From a checkpoint of a small transformer trained on Wikipedia: width 256, untied embeddings.
Each number is 200 + 40 x the weight over its row's rms, rounded and kept within 0 to 999. Layers, rows and columns count from 0. The size before them is the row's rms in percent of the matrix's.

# v: layer 2 attention value, 192x256, rms 0.0334, rows 72-84, columns 0-127
# o: layer 2 attention output (transposed), 192x256, rms 0.0415, rows 72-83, columns 0-127
v72,086,252,157,186,149,201,176,165,294,192,211,192,278,195,146,184,200,234,161,153,151,200,225,287,227,226,213,179,237,107,181,200,180,216,218,268,192,192,227,214,246,188,256,220,207,132,289,186,199,218,173,213,202,218,185,218,252,280,227,197,179,112,160,165,193,161,196,158,179,233,279,285,234,142,138,244,167,268,191,180,168,244,160,245,201,189,170,134,220,219,185,154,264,164,190,163,269,178,231,212,151,236,208,248,165,270,216,188,248,269,275,189,242,265,140,204,210,205,158,217,204,230,126,256,247,235,214,229,215
o72,088,247,181,232,223,183,219,219,193,251,138,248,149,157,179,171,210,148,232,240,218,132,234,248,211,144,190,129,160,273,194,229,182,224,174,210,178,240,236,252,188,215,169,159,93,168,217,175,201,188,169,178,153,176,190,254,200,172,145,211,174,222,209,242,274,262,218,233,177,214,201,223,287,209,179,243,177,190,220,154,210,206,198,177,238,192,198,192,169,148,228,191,184,175,201,199,160,147,203,200,148,191,162,188,113,188,185,206,207,305,257,123,168,195,148,182,144,237,187,239,200,187,222,168,148,136,235,178,238
v73,097,192,233,273,111,118,189,166,158,102,183,84,233,172,199,193,147,170,158,201,137,212,183,205,161,247,261,216,196,232,148,219,165,147,203,238,167,120,196,181,161,201,140,212,232,269,167,265,121,237,212,179,242,245,198,237,224,233,171,157,201,232,135,198,214,174,169,163,174,157,261,232,207,201,166,261,243,167,121,262,225,195,245,235,207,136,224,186,169,198,218,247,237,253,133,201,185,318,238,157,244,196,264,184,224,181,186,230,184,199,185,198,151,199,190,191,176,166,132,163,191,181,171,222,203,153,236,171,95
o73,098,169,190,209,212,230,243,220,311,189,227,221,212,231,190,155,239,236,214,201,306,229,241,209,286,181,208,196,201,107,168,231,211,232,188,203,181,244,188,190,229,250,216,142,189,176,224,250,215,169,144,185,217,152,244,155,222,165,207,159,236,224,184,180,173,274,220,254,201,313,251,94,221,185,223,122,197,197,202,202,220,256,170,151,143,120,177,230,196,292,203,210,202,207,271,153,194,223,183,208,191,211,234,199,136,217,171,131,196,239,190,212,226,168,277,233,188,242,202,213,210,164,209,202,181,277,125,186,189
v74,094,200,176,200,274,136,273,238,228,267,322,211,162,167,179,160,187,163,265,168,126,192,253,242,158,235,127,217,174,197,240,214,194,186,173,208,187,197,132,201,205,193,215,223,248,159,181,191,212,175,238,208,212,202,233,237,213,246,192,222,170,236,216,189,187,203,286,192,203,164,228,210,146,87,257,183,210,153,169,256,152,189,186,163,217,137,197,144,180,249,203,171,192,201,209,119,132,245,250,235,311,170,175,168,185,189,195,162,187,251,232,189,172,185,309,252,145,166,245,230,244,248,196,170,211,147,146,172,119
o74,093,160,190,195,187,205,174,159,226,178,212,188,231,193,172,289,209,204,288,218,238,190,156,215,186,220,186,148,177,192,220,177,165,184,262,228,210,214,238,204,177,215,146,163,177,204,255,195,188,180,144,239,265,225,270,172,267,142,204,221,194,149,182,157,243,215,146,227,216,254,130,225,192,258,223,92,153,93,195,246,266,200,252,187,152,172,243,140,213,142,218,201,224,249,238,192,306,230,191,207,108,237,205,193,202,170,193,243,142,179,226,133,234,168,127,286,209,182,175,197,245,226,276,182,143,207,166,197,270
v75,103,199,233,221,245,211,214,136,227,226,178,212,216,169,192,212,170,245,173,158,201,159,269,199,148,225,209,183,166,218,226,266,206,252,140,199,126,175,210,131,189,271,189,180,153,158,232,206,264,161,164,209,200,219,238,168,231,195,112,242,202,192,206,159,218,174,126,235,231,229,205,215,199,211,172,243,164,208,253,164,136,301,209,264,168,242,191,178,178,205,91,209,218,229,166,278,188,131,220,194,244,255,211,212,147,229,217,147,160,186,192,249,243,217,188,230,217,173,232,189,239,285,195,203,249,229,196,186,166
o75,102,177,141,174,129,187,170,205,185,166,131,188,144,219,186,177,205,250,189,209,217,239,230,163,131,180,208,214,215,166,214,265,208,169,285,171,195,197,174,223,213,245,222,112,206,197,189,211,129,217,213,151,197,191,207,207,144,177,252,257,196,172,199,212,168,221,188,239,170,138,220,238,235,252,178,234,163,207,227,231,206,230,133,122,151,222,239,131,190,205,183,191,179,165,134,178,208,243,256,183,138,213,212,204,169,97,173,230,234,192,131,186,206,165,203,178,123,183,223,203,214,156,185,171,251,127,290,208,166
v76,094,234,244,196,177,151,232,217,178,273,153,178,156,216,246,196,208,180,207,259,308,154,183,167,190,251,157,175,213,273,193,177,125,232,239,142,238,172,229,224,130,214,217,314,170,157,178,198,124,303,190,182,180,188,202,173,172,178,201,212,209,232,246,184,221,233,187,150,186,170,127,235,236,219,162,218,213,179,226,282,144,191,237,171,197,213,219,224,259,201,279,127,166,205,217,118,172,180,219,213,188,206,202,174,190,270,183,167,235,129,192,215,215,204,130,172,210,203,127,134,154,207,144,221,137,162,204,194,217
o76,101,205,171,170,167,199,183,186,109,269,178,195,223,197,219,182,162,189,226,187,188,174,175,247,165,150,160,200,192,262,197,207,228,162,160,198,245,232,203,209,189,117,184,179,208,261,211,176,226,161,153,289,194,230,170,270,225,165,200,185,183,261,244,246,152,258,207,212,219,148,231,185,146,203,249,233,241,222,189,223,261,227,209,201,215,310,109,233,216,186,166,194,181,120,202,240,203,174,259,196,181,234,242,168,186,230,164,163,95,284,222,204,194,143,254,198,259,126,212,178,168,196,150,229,187,234,172,183,215
v77,100,223,204,186,177,172,195,191,248,158,233,187,158,166,250,175,197,201,181,163,156,184,217,203,272,240,237,163,215,262,224,187,313,219,180,117,247,177,238,155,195,181,225,223,223,198,240,205,184,171,266,165,119,158,152,184,191,175,217,258,219,187,137,140,244,224,186,138,290,250,191,149,182,194,240,187,252,161,141,222,236,166,223,165,224,241,232,188,282,166,205,197,226,240,185,258,226,219,192,226,191,205,162,238,153,204,181,153,257,197,159,206,251,194,150,210,170,205,178,161,253,163,220,247,143,246,198,209,166
o77,103,174,264,196,240,158,258,241,212,273,275,165,259,221,103,242,148,307,145,201,198,212,222,145,221,160,207,235,247,217,145,200,203,164,257,165,215,178,197,130,228,268,178,154,195,230,226,227,182,132,195,211,262,174,200,216,179,254,256,197,207,222,184,194,136,178,209,239,150,171,152,182,167,186,222,262,218,199,256,184,260,214,171,209,231,116,272,157,174,199,160,165,210,206,220,197,199,221,217,224,142,190,215,268,213,139,188,186,147,134,168,249,126,168,209,254,210,121,191,235,156,146,187,184,278,203,186,202,250
v78,090,248,256,265,229,235,188,257,193,139,272,228,219,169,251,212,210,220,163,234,165,203,181,205,211,221,208,177,214,187,146,185,199,213,178,232,230,215,192,172,216,246,268,250,258,173,174,194,183,219,265,225,147,181,224,204,171,215,213,208,222,246,183,260,244,189,200,220,219,132,116,209,159,213,242,254,160,212,263,219,239,136,182,228,193,234,146,193,166,190,257,242,213,138,190,132,165,207,236,248,188,110,174,200,116,205,245,158,242,188,141,228,240,180,261,148,232,147,234,186,227,140,233,210,177,203,195,183,167
o78,092,215,211,257,137,165,217,220,201,183,175,216,227,280,159,236,200,151,234,265,178,234,207,166,193,152,196,192,172,151,172,235,198,229,164,241,165,208,175,157,160,208,205,215,190,189,223,190,259,195,159,147,223,204,190,256,196,274,207,221,197,115,228,248,166,172,197,241,239,281,221,196,177,145,99,169,192,207,142,206,142,213,226,176,254,236,144,165,226,216,169,133,181,262,160,106,233,210,231,207,225,273,169,170,187,179,257,215,211,190,184,246,184,190,213,226,166,127,202,170,157,215,240,169,184,159,159,185,266
v79,103,204,218,182,116,217,168,165,126,257,203,198,113,157,208,185,151,219,155,162,221,113,212,237,179,232,183,241,256,192,179,143,189,251,219,195,237,204,127,239,239,210,134,236,299,259,191,208,220,248,198,158,182,248,260,174,275,300,132,137,237,246,189,223,274,225,167,283,199,205,197,162,207,216,211,136,259,174,185,147,182,130,243,178,226,210,176,183,159,153,170,97,229,219,154,194,182,243,179,251,180,188,165,183,193,159,158,197,223,201,186,263,117,207,181,224,186,187,186,247,210,134,179,193,173,207,199,227,209
o79,105,193,163,296,244,236,209,141,234,217,215,229,192,195,126,160,218,236,218,143,181,228,218,190,171,120,250,163,163,203,175,175,194,198,195,231,158,155,181,179,207,207,232,98,268,126,146,258,223,187,227,193,251,213,174,221,282,122,189,225,196,240,204,151,218,231,159,191,176,217,155,178,282,148,232,310,148,264,152,212,208,212,173,163,239,190,222,201,196,226,243,185,134,230,142,156,165,194,199,208,192,220,149,198,209,205,220,172,154,233,213,235,254,194,242,193,193,200,151,146,241,237,183,247,266,196,206,181,208
v80,098,242,248,231,155,189,144,226,208,191,162,218,241,252,267,141,202,205,258,192,220,182,190,242,180,315,236,231,214,230,127,274,189,127,194,189,202,245,212,182,118,260,187,187,148,226,205,176,207,171,263,224,131,248,181,224,243,168,253,153,153,146,178,158,179,221,198,191,220,252,227,163,169,177,198,237,94,221,220,224,190,198,195,231,204,164,295,183,233,185,182,166,198,183,234,144,196,278,157,176,189,201,213,179,242,177,240,225,154,134,167,186,281,185,98,187,221,199,181,215,172,238,136,185,133,254,206,232,221
o80,094,210,163,243,239,154,220,152,177,165,208,213,157,244,226,259,217,216,207,222,192,236,242,153,223,139,207,246,195,160,156,222,167,176,225,208,203,194,238,103,255,132,175,224,210,206,74,193,234,237,181,252,226,234,234,159,130,228,118,109,253,222,222,218,169,207,197,165,147,158,212,222,180,170,182,159,282,266,257,198,169,182,227,243,199,177,202,196,199,117,183,175,195,126,248,246,221,186,275,149,213,227,189,194,118,225,196,222,234,198,226,227,206,195,177,227,148,239,168,316,193,237,165,200,141,214,160,264,219
v81,098,249,212,237,276,215,176,222,190,202,217,190,233,273,184,153,175,180,267,241,188,184,216,237,145,275,187,237,220,146,210,233,134,132,234,142,156,153,255,267,189,220,142,187,192,259,192,185,220,237,167,262,212,199,183,272,161,178,225,205,98,159,218,297,170,140,179,218,216,73,181,149,192,233,154,206,206,209,205,153,200,216,199,184,279,266,181,139,230,187,226,182,158,270,157,214,138,246,160,154,231,193,251,215,206,274,143,227,180,213,186,206,197,268,168,251,109,217,249,147,203,204,216,182,125,126,242,185,264
o81,096,201,223,130,222,199,188,241,153,218,194,209,181,190,204,205,216,235,173,206,171,257,209,241,158,208,162,222,206,141,300,239,199,248,208,199,166,180,201,161,294,171,236,173,208,212,222,250,128,249,129,187,196,188,168,215,276,147,302,249,240,212,202,223,232,195,260,179,202,182,134,207,278,245,253,133,145,194,188,224,193,164,225,126,189,225,257,184,177,193,214,178,204,179,265,232,134,106,208,216,211,170,179,186,164,186,150,195,213,285,249,183,238,165,153,153,221,204,296,213,161,219,170,253,129,244,216,181,148
v82,087,234,179,204,232,230,172,245,137,183,189,224,246,212,239,184,228,311,197,177,208,158,217,246,179,174,232,232,239,180,136,240,193,161,209,213,216,232,230,175,254,133,215,198,228,134,200,221,218,213,264,218,234,237,173,215,237,276,272,230,167,108,171,187,126,182,212,246,203,206,200,207,141,211,172,181,206,240,167,149,185,242,157,182,209,185,230,119,211,223,273,116,155,233,226,229,180,179,219,202,231,204,145,210,180,188,207,218,219,235,199,143,194,192,234,181,253,222,188,191,192,212,211,185,116,223,223,269,129
o82,093,217,234,226,204,241,229,154,152,233,188,212,165,158,217,154,213,195,186,206,194,191,190,200,209,190,250,219,221,277,256,143,151,198,190,194,139,176,255,219,234,185,225,216,175,161,187,156,184,129,205,163,136,176,161,258,140,258,96,205,200,184,224,237,268,200,256,231,223,236,201,206,279,221,163,166,161,221,198,180,140,204,207,274,194,180,179,159,212,216,230,188,151,170,208,171,198,190,239,165,155,112,179,244,211,191,157,253,170,258,274,180,226,228,57,223,143,145,202,256,167,173,235,247,162,173,171,213,207
v83,094,196,229,210,167,245,218,213,265,282,199,175,135,230,169,217,224,208,188,162,231,210,219,270,165,180,169,159,197,246,192,165,201,234,178,230,211,281,282,232,167,160,240,181,185,246,191,190,245,196,124,227,87,155,179,209,191,197,224,211,249,185,218,259,223,201,214,176,179,221,166,265,152,172,253,219,214,202,211,179,115,239,186,181,170,267,155,189,227,268,144,240,202,173,242,272,196,122,190,189,211,151,148,188,163,269,188,209,198,234,259,178,174,90,227,134,196,214,210,164,282,246,156,251,134,182,238,194,195
o83,096,189,200,207,177,215,184,227,203,172,161,202,209,207,141,239,119,137,167,194,255,237,220,160,200,211,182,211,204,253,212,195,130,204,195,239,217,179,169,279,202,186,275,234,196,185,253,224,184,174,235,191,169,182,175,232,244,261,167,171,132,222,230,182,189,183,228,208,162,176,141,274,138,204,184,206,175,172,234,231,173,206,141,208,286,190,210,173,156,98,222,128,180,177,199,143,252,185,249,222,180,199,240,226,234,179,151,155,134,235,212,223,190,161,196,300,219,183,230,178,90,256,178,225,207,138,111,246,202
v84,099,174,193,181,81,158,217,178,267,168,200,192,222,256,297,178,187,209,186,252,223,220,240,186,167,183,196,164,183,199,237,90,140,151,183,121,181,210,155,177,143,167,170,138,207,230,194,210,173,166,245,241,192,262,136,205,192,171,228,104,282,144,245,259,181,180,150,159,165,254,171,212,148,204,141,153,148,231,224,153,183,199,246,201,173,151,177,221,125,197,190,194,199,183,255,176,290,224,141,223,208,231,213,179,151,220,220,195,163,171,214,204,129,214,205,257,240,176,196,144,158,209,234,181,235,193,237,222,161